python train.py --hidden_size=256 --extras=["local attention windows", "paired heads", "gated attention", "attention sinks", "value residuals", "hashed n-gram embeddings", "a smear gate"] --beta1=0.95
Each number is 128 + 32 x the weight over its row's rms, rounded and kept within 0 to 255. Layers, rows and columns count from 0. The size above them is the row's rms in percent of the matrix's.

# layer 6 MLP down (transposed), 704x256, rms 0.0421, rows 439-447, columns 0-127
size [ 98  94 101 103 101 100  90  91  86]
[[100  92 102 176 100 136 126 183 143  86  72 111 144 160 134 124 102  78 103 171 127  50 159 151 145 106 153 169 149 147 120 131  31 135  81 139 116 117 133 138 149 150 166 144 151 144 129 159 140 166 143 105 102 140 135 155 139 126  64 151 113 182 191  57 156 118  95  75 126 149 142 166 116 146 158 113 115 155 107 130 149 113  96 124  92 169 171 180 165 107 163 116 135 141 117 122 143  78 141 107 132 121  94 124 174 110  85 164  75 117 141 104 169 132 133  91 128 131 105 110 124  80 109 143 135 150 148 162]
 [114 144 126 137 175 123 135 151 157 136 132 185 137 115 128  88 115 103 143 163  94 119 135 152 128 118 171  98  87  69  97 128 117 143 124 168  93  88 124 126  97 149 120 134 120 113  94  80  93  96 118 170 105  94 150 150 137  92 124 178 149  94 169 132 120 178 173 101 144 161 158  69  57 139 112 111  93  71 140 157 192 135 134 100 130 119  90  93 115 140 116 117 106 100 116  88  85  93 125 192  64 147 117 121 138 107 144 188 152 139 144 121 144 111 133 162 103 145 108 101 165 133 128 213 158  79  85 159]
 [130 135 117 125 135 151 117  43 128 106 107 117 118  60 108 123 143 144 140 147 206 155 149 133 110 141 115 135 157  97 114  92  82 152  74 154 110 149  81  87 188 176 120 186  63  94 129 176 102 107 121 145 176 157 138 158 147 122 120 147 118 118 177 114 193 132 146 148 114 123 100 176 136 177 164  95 137 134 168  77  46 172  91  86 122 156  78  68  87 126  99 204 181  91 127 118  88 127  89 124 122 139 197 152 100  84  41  95 123  83 185 129 172  92 115 159 124 137 115  91 107 125 115 146 111 153 141 136]
 [153 123  89  93 111  76 109 173 122 157 193 187 153 164 139 167 114  87 137 121 127 142 109 173 116 138 113 174 152 101  73 179 135  96  88 138 131  82  99 119 161 122  76 133 166  99  98  64 122  97 161 153 132 148 196 137 139 124 141 117 178 111  92 117 133 153  95 166 139 117 138 143 230 150 117 175  99 165 117 156 180 208 129  68 105 147 134 152 117 157 130 124 137  82 140 109  33 106 207  82 159 103 134  64 117  87 128 135 176  96 142 113 126 117 122 158 104 121 150 123 147 112  84 118  82  78 142 135]
 [ 97 141 118  77 110 125 119 124 183 100 121 111 160  73 115 101 134 100  99 119 136 145 167 193 129 107 140 142 165 154 135 140 154 152 147 129 146 102  87 159 111 145 137 136 136 125 151  80 113 110 121  94 142 134 103  60 107 143 121 148 207 166 144 101 112 109 165 136 109 103 155 167 138 122 103 108  88 159 162 168  73 111 101 137 166 124 155 101  80 163 197 180 117 123 145 159 111 103 218 175 165 132 139 125 121 112  84 110  94 147 160 145 104  65  80 135 169 137 145  81  90 112  90  87 123 197 177 198]
 [ 97 166 128 131 148 146 140 130 121 155  94  88  87  88 119  74 117 111 125 138 145 146 113 135  72 151 165 170 122 125 168 144 100  99 135 139 121 136 115 135 125 124 117 114 177 144 151 190 150  82 137 135 154 159 113 165 149 101 186 140 127 152 131  71  77 138 116 159 134 107 116  77 112 150 111 103 142  78  80 113 120  79 103  38 128 122 166 116 107 104 150 132 137 156 155 127 144 166 105  64 155 101 206 110  92 145 114  42  93 147 174 138 125 181 113  89 188 100 120 132 125  69 112 131 145 128  98  78]
 [152 102 134  78 161 129 161  84 128 134  75 163  97 148  67 107  83 119 126 112  47 107 139 118 108 117 173 130 113 201 142 165 110  95 110 116 154  72 142 162 156 131 102  96 181 156 199 152  97 143 112 111 138 183 118 153 152  99 171 150 104 141 163 113 105  57 127 106 133 148 168  85  93 139 121 107 114 188 161  97 116 120 123  92 118 145 117 128 141  43 168 128 121 118 104 117 125 212 122 159 159 176 130 121 169 118 176 113 108 143 126 154 104 160 212 149 114 146 108 136  83 113 151 137 162 135 177 145]
 [ 60 159 101 114 109 178  69 131 109  84 169  95 152 123 120 177 142 111 161 148 146 115 148 142 132 156 135  85  84 116 104  81 122 168 155 190 138 154  62 144 120 158  90 153 115 115  95 119 133 131 157 121  76 155 135 103 151 175 132 106  81  80 158 140 111 102 138 139 132 101 171 143 130 208 112 143 121  85  99 101  83 119 159 119 103 138 113 148 152 121  91 125 100 144 125 122 136  91 125 100 109 151 101 116 155 119 129 125 100 148 191 130 126 137 129 123 113 153  92 106 128  83  68  71 152 156 162 162]
 [108 149 102 108 157  56  64 136 115 122 144 135 105 111 133 102 113 121 122 139 124 141 201 177  75 146 113 149 125 161 227  70 108 151 181 134 107 132 164 189  78 170 145 121 110 141 132  93  80 148 105 110 148 131  95 170 140 106  75 148 145 121 139 113 120 139 176 153 105  72 113 122 156 129 129 143 121 145 134 134 134 149 155 177 109 121 114 129 126 124 137 138 157 101 146 168 148 164 149  82 162 123 155 143 113  93  74 109  95 155 169 144  98 103 126 187 112 191 116 140 148 158 190 133 119 111  64  90]]
# layer 6 MLP gate, 704x256, rms 0.0433, rows 440-447, columns 0-127
size [ 94  96 123 111  92  87  93  78]
[[197 147 108 100 134 165 131 109 117 117 121 123 182 128  47 163 155 168  80 128 120 120  78  92 130 106 138 149 119 155  66 160 156 188 139  97 196 203 135 106  82 126 147 111 120 161 151  50 135 163 110 118 136 112  86 136 112 149 120 115 120 137 137 160 108 138 134 135 123 106 108 108 154 144 140 163  97  90 123 118 110 151 117 166  61 190 141 141 125 146 140 176 126 168 141 125 100 108 143 108 154 147 113 125 133 160 157  85 117 149 143  77 120 103 169 168 113 155 135 133 134 193 231 175 112 164 154 107]
 [ 77 148  94 155 181 101  93 142 144 112 131 140 140 144  79  85 196 106  97 108 139 129 139 122 124 105 137 140  45 146 134 115 123 131 172 114 183 159 143 111 170  98 104  91 116 189 118 133 131  74 100 101 168 154 143  90  58 118 115 138 186 160 105 133 142 106 156  83  58 124 123  86 141 154 153 142 113 124 152 157 106 108  97  99 143 148  85 176 117 125 129  93  95 132 158 130 102 128 107 162 136  86  78 169 143 100  80 119 147 123 132 135 130  96 123  89 123 102 149  89 143 138 127 186 122 140 134 102]
 [ 75 109 161 111 177 187 128 104 138  92 159 107 123  70 139 138 158 158 115 105 136  94 144 101 149 163 179 137 135 113 197 148  99 156 141  69 130 117 144 118  97 106 162 177  86 147 151 163 141 165 128  71  98  98 112 105 149 149 153 162  87 143 155 139 158 126 125  97 111 136  92 161  77 139 127 110 188  83 113  63 102  94 161 100 130 141  68 114  92  52  94 108 119 134 175 134 167 179  92 147  96 141 131 232 172 107 163  93 125 136  89 134 168 130 176 123 192 147 115 158 137 107  84 120 146 184 118 136]
 [134 130 112 132 110  78  90 173 128 133 156  73 181 101 143 124 144 136  99  77 153 175 139 115 116 164 101 142 145 122 129  98 103 159 123  74 139 152  95 135 165 172 168 197  55 198  68 159 133 154 133 145 135 120 160 134  59 145 131 108 165  81 164 133 137 149 121  88 109 101 132 101 119  94 152 110  86  84 128 168 148 141 131 130 163 137 101 119 142 118 164  45 167 109 140 171 137 118 148 160 107 112 135 170 148  83 151 142 141 134 101 160  66 107 113 128  75  98 122 157 163 170 151 109 192 121  95 122]
 [136 143 134 153  49 116 140 112 136 110  94 126 129 125  84 115 170  68 111 138  76 155 141 126  89 158 122 134 154 151 185 161 151 149  99 137 121 154 104 165 100 145  71 105 118 122  76 140  99  45 156 150 124  98 175 157  94 117  93 119 148 184 141 113 146 135 128  98  93 140  98  99  77  71 155 142  82  88  55  36 117 198 116 189 195 148 150 120  91  81 155 136 114 132 153  78  87 126 190  37 195  39 157  79  76  80 109  85 147 117 104 155 158 171 164 110 122 106 119  94 177 118 128 120 159  94 128 103]
 [ 79 102 100 152 131 108 140 173 131 140 145 132 144 161 163  57 180  72 122 122 140 118 137 150  91 166 118 127  91 143 144  93  94 147  95 177 137 114 131 156 132 193  97 113 148 120  90 185 114 142 136 129 148 142 116  77  74 115 127 192  94 173 153 164 126 148 132 122 134  71 135 111 129  84 112 112 133 117 162  84 135  89 131  75 137 157 157 124  88 149 132 139 118 152 169  84 152 128 140  73 157 126 119 110 173 126 120 127 203 105 122 121 131  52 137  90  84 104  88 105 157 112 122 217 140  89 120 107]
 [111 102 161 123 123  90 172 110  80 113 139  70 130 107 142 139 112 115 112 121 148  94 120 106  87 122 161 103 132 150 110 132 127 128 115 152 146 106 210 125  93  96 166 102 142 183 159  76  94 120  70 209  96 135  71 171 132 172 108 145 155 104 172 174 162 128 127  94 189 214 153 169 127  58 180 110 135 138 159 110 144 170 100 159  95 143 103 157 170 138 117 129 117 157 109 120 145 147 120 144 131 123 191  87 157 129 134 107 111  95 124 112 155 164 102 147 196  97 130 140 118 198 177 132 160  95 174  91]
 [175 144 104 159  58 148 125 127 171 120 156 125  84 105  92 116  97 117 170  88  90 132 102 160  76  97 112 124 113 142 119 105 115 134 136 119 115 147  70 216 118 131 155 132 112 158 110 103  71 104 111  73  95 108 130 180 120 144 139 132 120 122 175 133 111 100 133  54 126 163  98 145  87 178 118 117 125 143 162  56 199 136 172 125 122 113 105 149 118 137  90 106 141  81  99 120 152 116  84 126  97 113  98 156  91 115  81 125 102 224 162 101 133 100 163 109 122 135  88 132 186 164 169 148 121 154 113 122]]
# layer 6 MLP up, 704x256, rms 0.041, rows 440-447, columns 0-127
size [ 89 107 112 106 104  92  90  90]
[[160 146 106 123 118 171  86  88 120 125  65 114 172  91  81 115 127 148 112 144 136 154 131  87 125 161 144 143 100 106  75 146 135 176  75 127 102 153 136  73 171 110 142 164 121  97 187  85 146 122 119 139 162 156  84  86 138 111 138 165  45 117 159 141 141 131 135 154 106 136 112  75 119 165 154 143  92 147 109 127  86 115 105 140 139 154 156 127 137 112  87 121  79 174 139 113 114 105 117 149 145 160 127 168 182 136 132 112 152 171 138 149 150 103  88 175  68 191 162  67  89 135  69 192 119 178 119 101]
 [159 124 117  71 166 100  79 116 176 166 150 113 131 173 108 123  84  85  92 137 130 136 144 131 131  91 179 108 163  94 167 160 131 150 145  95  63 125 145 126 165 174  81 142 156 125 134 123  99 114 128  72 119 168 163 146 104 147 161 164  77 102 121 110  97  81 116 208 113 130 136 145 188 168 117  58 142 117 120 115 114 145 122 130 161 123 133 198 105 168 139 163  54 140 135 129 149 155 127 112 147 107 139 130 124 129 122  96 133 167 125 103 144  92 117  88  95 145 116  58 152  97 154 148 122 114 128  95]
 [120  88 105 113 101 163 155  99 101  77 123 199 115  75 140 154 141 104 123 125 160 180 167 121 137 143 222  87 166 101 205  88 111 134  82 108 141 173 127 156 110 136 148 161  69 164  83 154 162 144 147  70 122 131 106  85 114 148 102 186 110 174 148 152 134 177 140  99  75 132  97 140  69  94 126 116 191 140 133 149  86  78 120 155 152 148  80 113 125 140 129 122  88 143 157 155 214 181  72 124 128 144 104 244 147 166 153  83  88 147 102 109 145 127 122 126 145 138 119 146 127 132 180 123 155 125  93 133]
 [108 118 128 117 148 107 110 138 156  95 215 121 133 121 146  87 154 172 123 151 136 104 169 175  43 144 147 131  97  88 133  89 117 143 130 124 158 133 137  82 111 136 116 139 102 193 124 144 125 152 102 161 104 114 163 141  64  73  86 159 136  98 138 179 155 113 138  97 146 114  98 117 159 149 183 118 131 169  82 168 145 179 125 152 200 165 137 137 121 112 152 124 123 100 118 141 139 121 168 151 166 131 121 140 100  81 110 193 191 152  97  63 101 120 119 115  93  74 104 205 158 180  93 119 178 106 100 111]
 [117 137 107 122 114 149 154  78 190 127 126 105 107  84  94 124  83 148 157 129 112 145 142 184  96 118 128 146 101 139 141 214 115 120 102 119  91 167 113  99 143 123 100  89 198  93  84 125 138  75 158 166  96 100 140 169 120 165 159 148 135 177 132 122  70 108 148 126  89 119  66 129 130 117  77  91 141  64 103 127 164 137 110 112 255 143 116 107 136 137 134 128 169 159  86  91 178 115 154  72 154  94 152 174 126 138 135 110 134 190 182 119 102 167 144 136 187 117 135 100 152 144  88 126 181  69 144 134]
 [146 137 127 122 117 152 145 114 163  93 117 131  56  36 109 137 148 135  99 138 130  74 176 128 162  78 122 164 188 114  82 159 162 188 171 114 115 161  43 114  95 144 130 158 117 141 105 104 113 112 120 164 145 163 120 114 151  93 193  69 127 106  37 139 126  91 135 118 140 150 144 147 126 122 110 149 135 140 156 151 103  81 154 136 162 145 155 135 162 127 130 129 156 164  86 107  92 121 124 114  89 138 172 139 133 225  84 154 127 128 180  90 125  75 104 131 137 131 182 137 102 196 135  54  86 130 166 107]
 [174 121 166 120 139 148 149  70 111 131 108 103  68 151  88 103  76 143 115 158 125 101 184  97 140 149 141  75 121 107 109 123  82  79 145 132 125 178 139 149  92 148  65 100 124 155 134 106 157 168  73 142  88  56 127 136  95 191 152 112 107 181 123 239 133 111 160 123 187  93 122 123  66 131 160  98 166 161 107 144 107 157 135 161  76 100  69 182 209 121 129 127 138 142 113 161 182 101 103 109 146 157 150 117 124 122 152  78 117  91 163 102 152 178 183 128 107 146 132 102  98 100 182 155 150  89 141 149]
 [130  36 129 110 170 106 108 111 135  85 127 108 139 188 109 160 123 131  98 183 167 131 156 132 207  59 111 146  91 113 173 195 146 108 103 130 138 117 184 103 133  97 123 127 163  88 109  92 132 120  94 136 144 124 136  91 137 110 176 190 142 163 156 123 107 176  98 121 164 114 145 111 165  91 116 141  85  78 141 125  99 120 135 127 175 126 162 140 107 158 189 119  71 130 170  84 118 128 144 119  67 189 159 105 152 133 148 105 136  97 130 120 147 132 146 135 176 167 143 175 108  57 116 112 111 115 171 142]]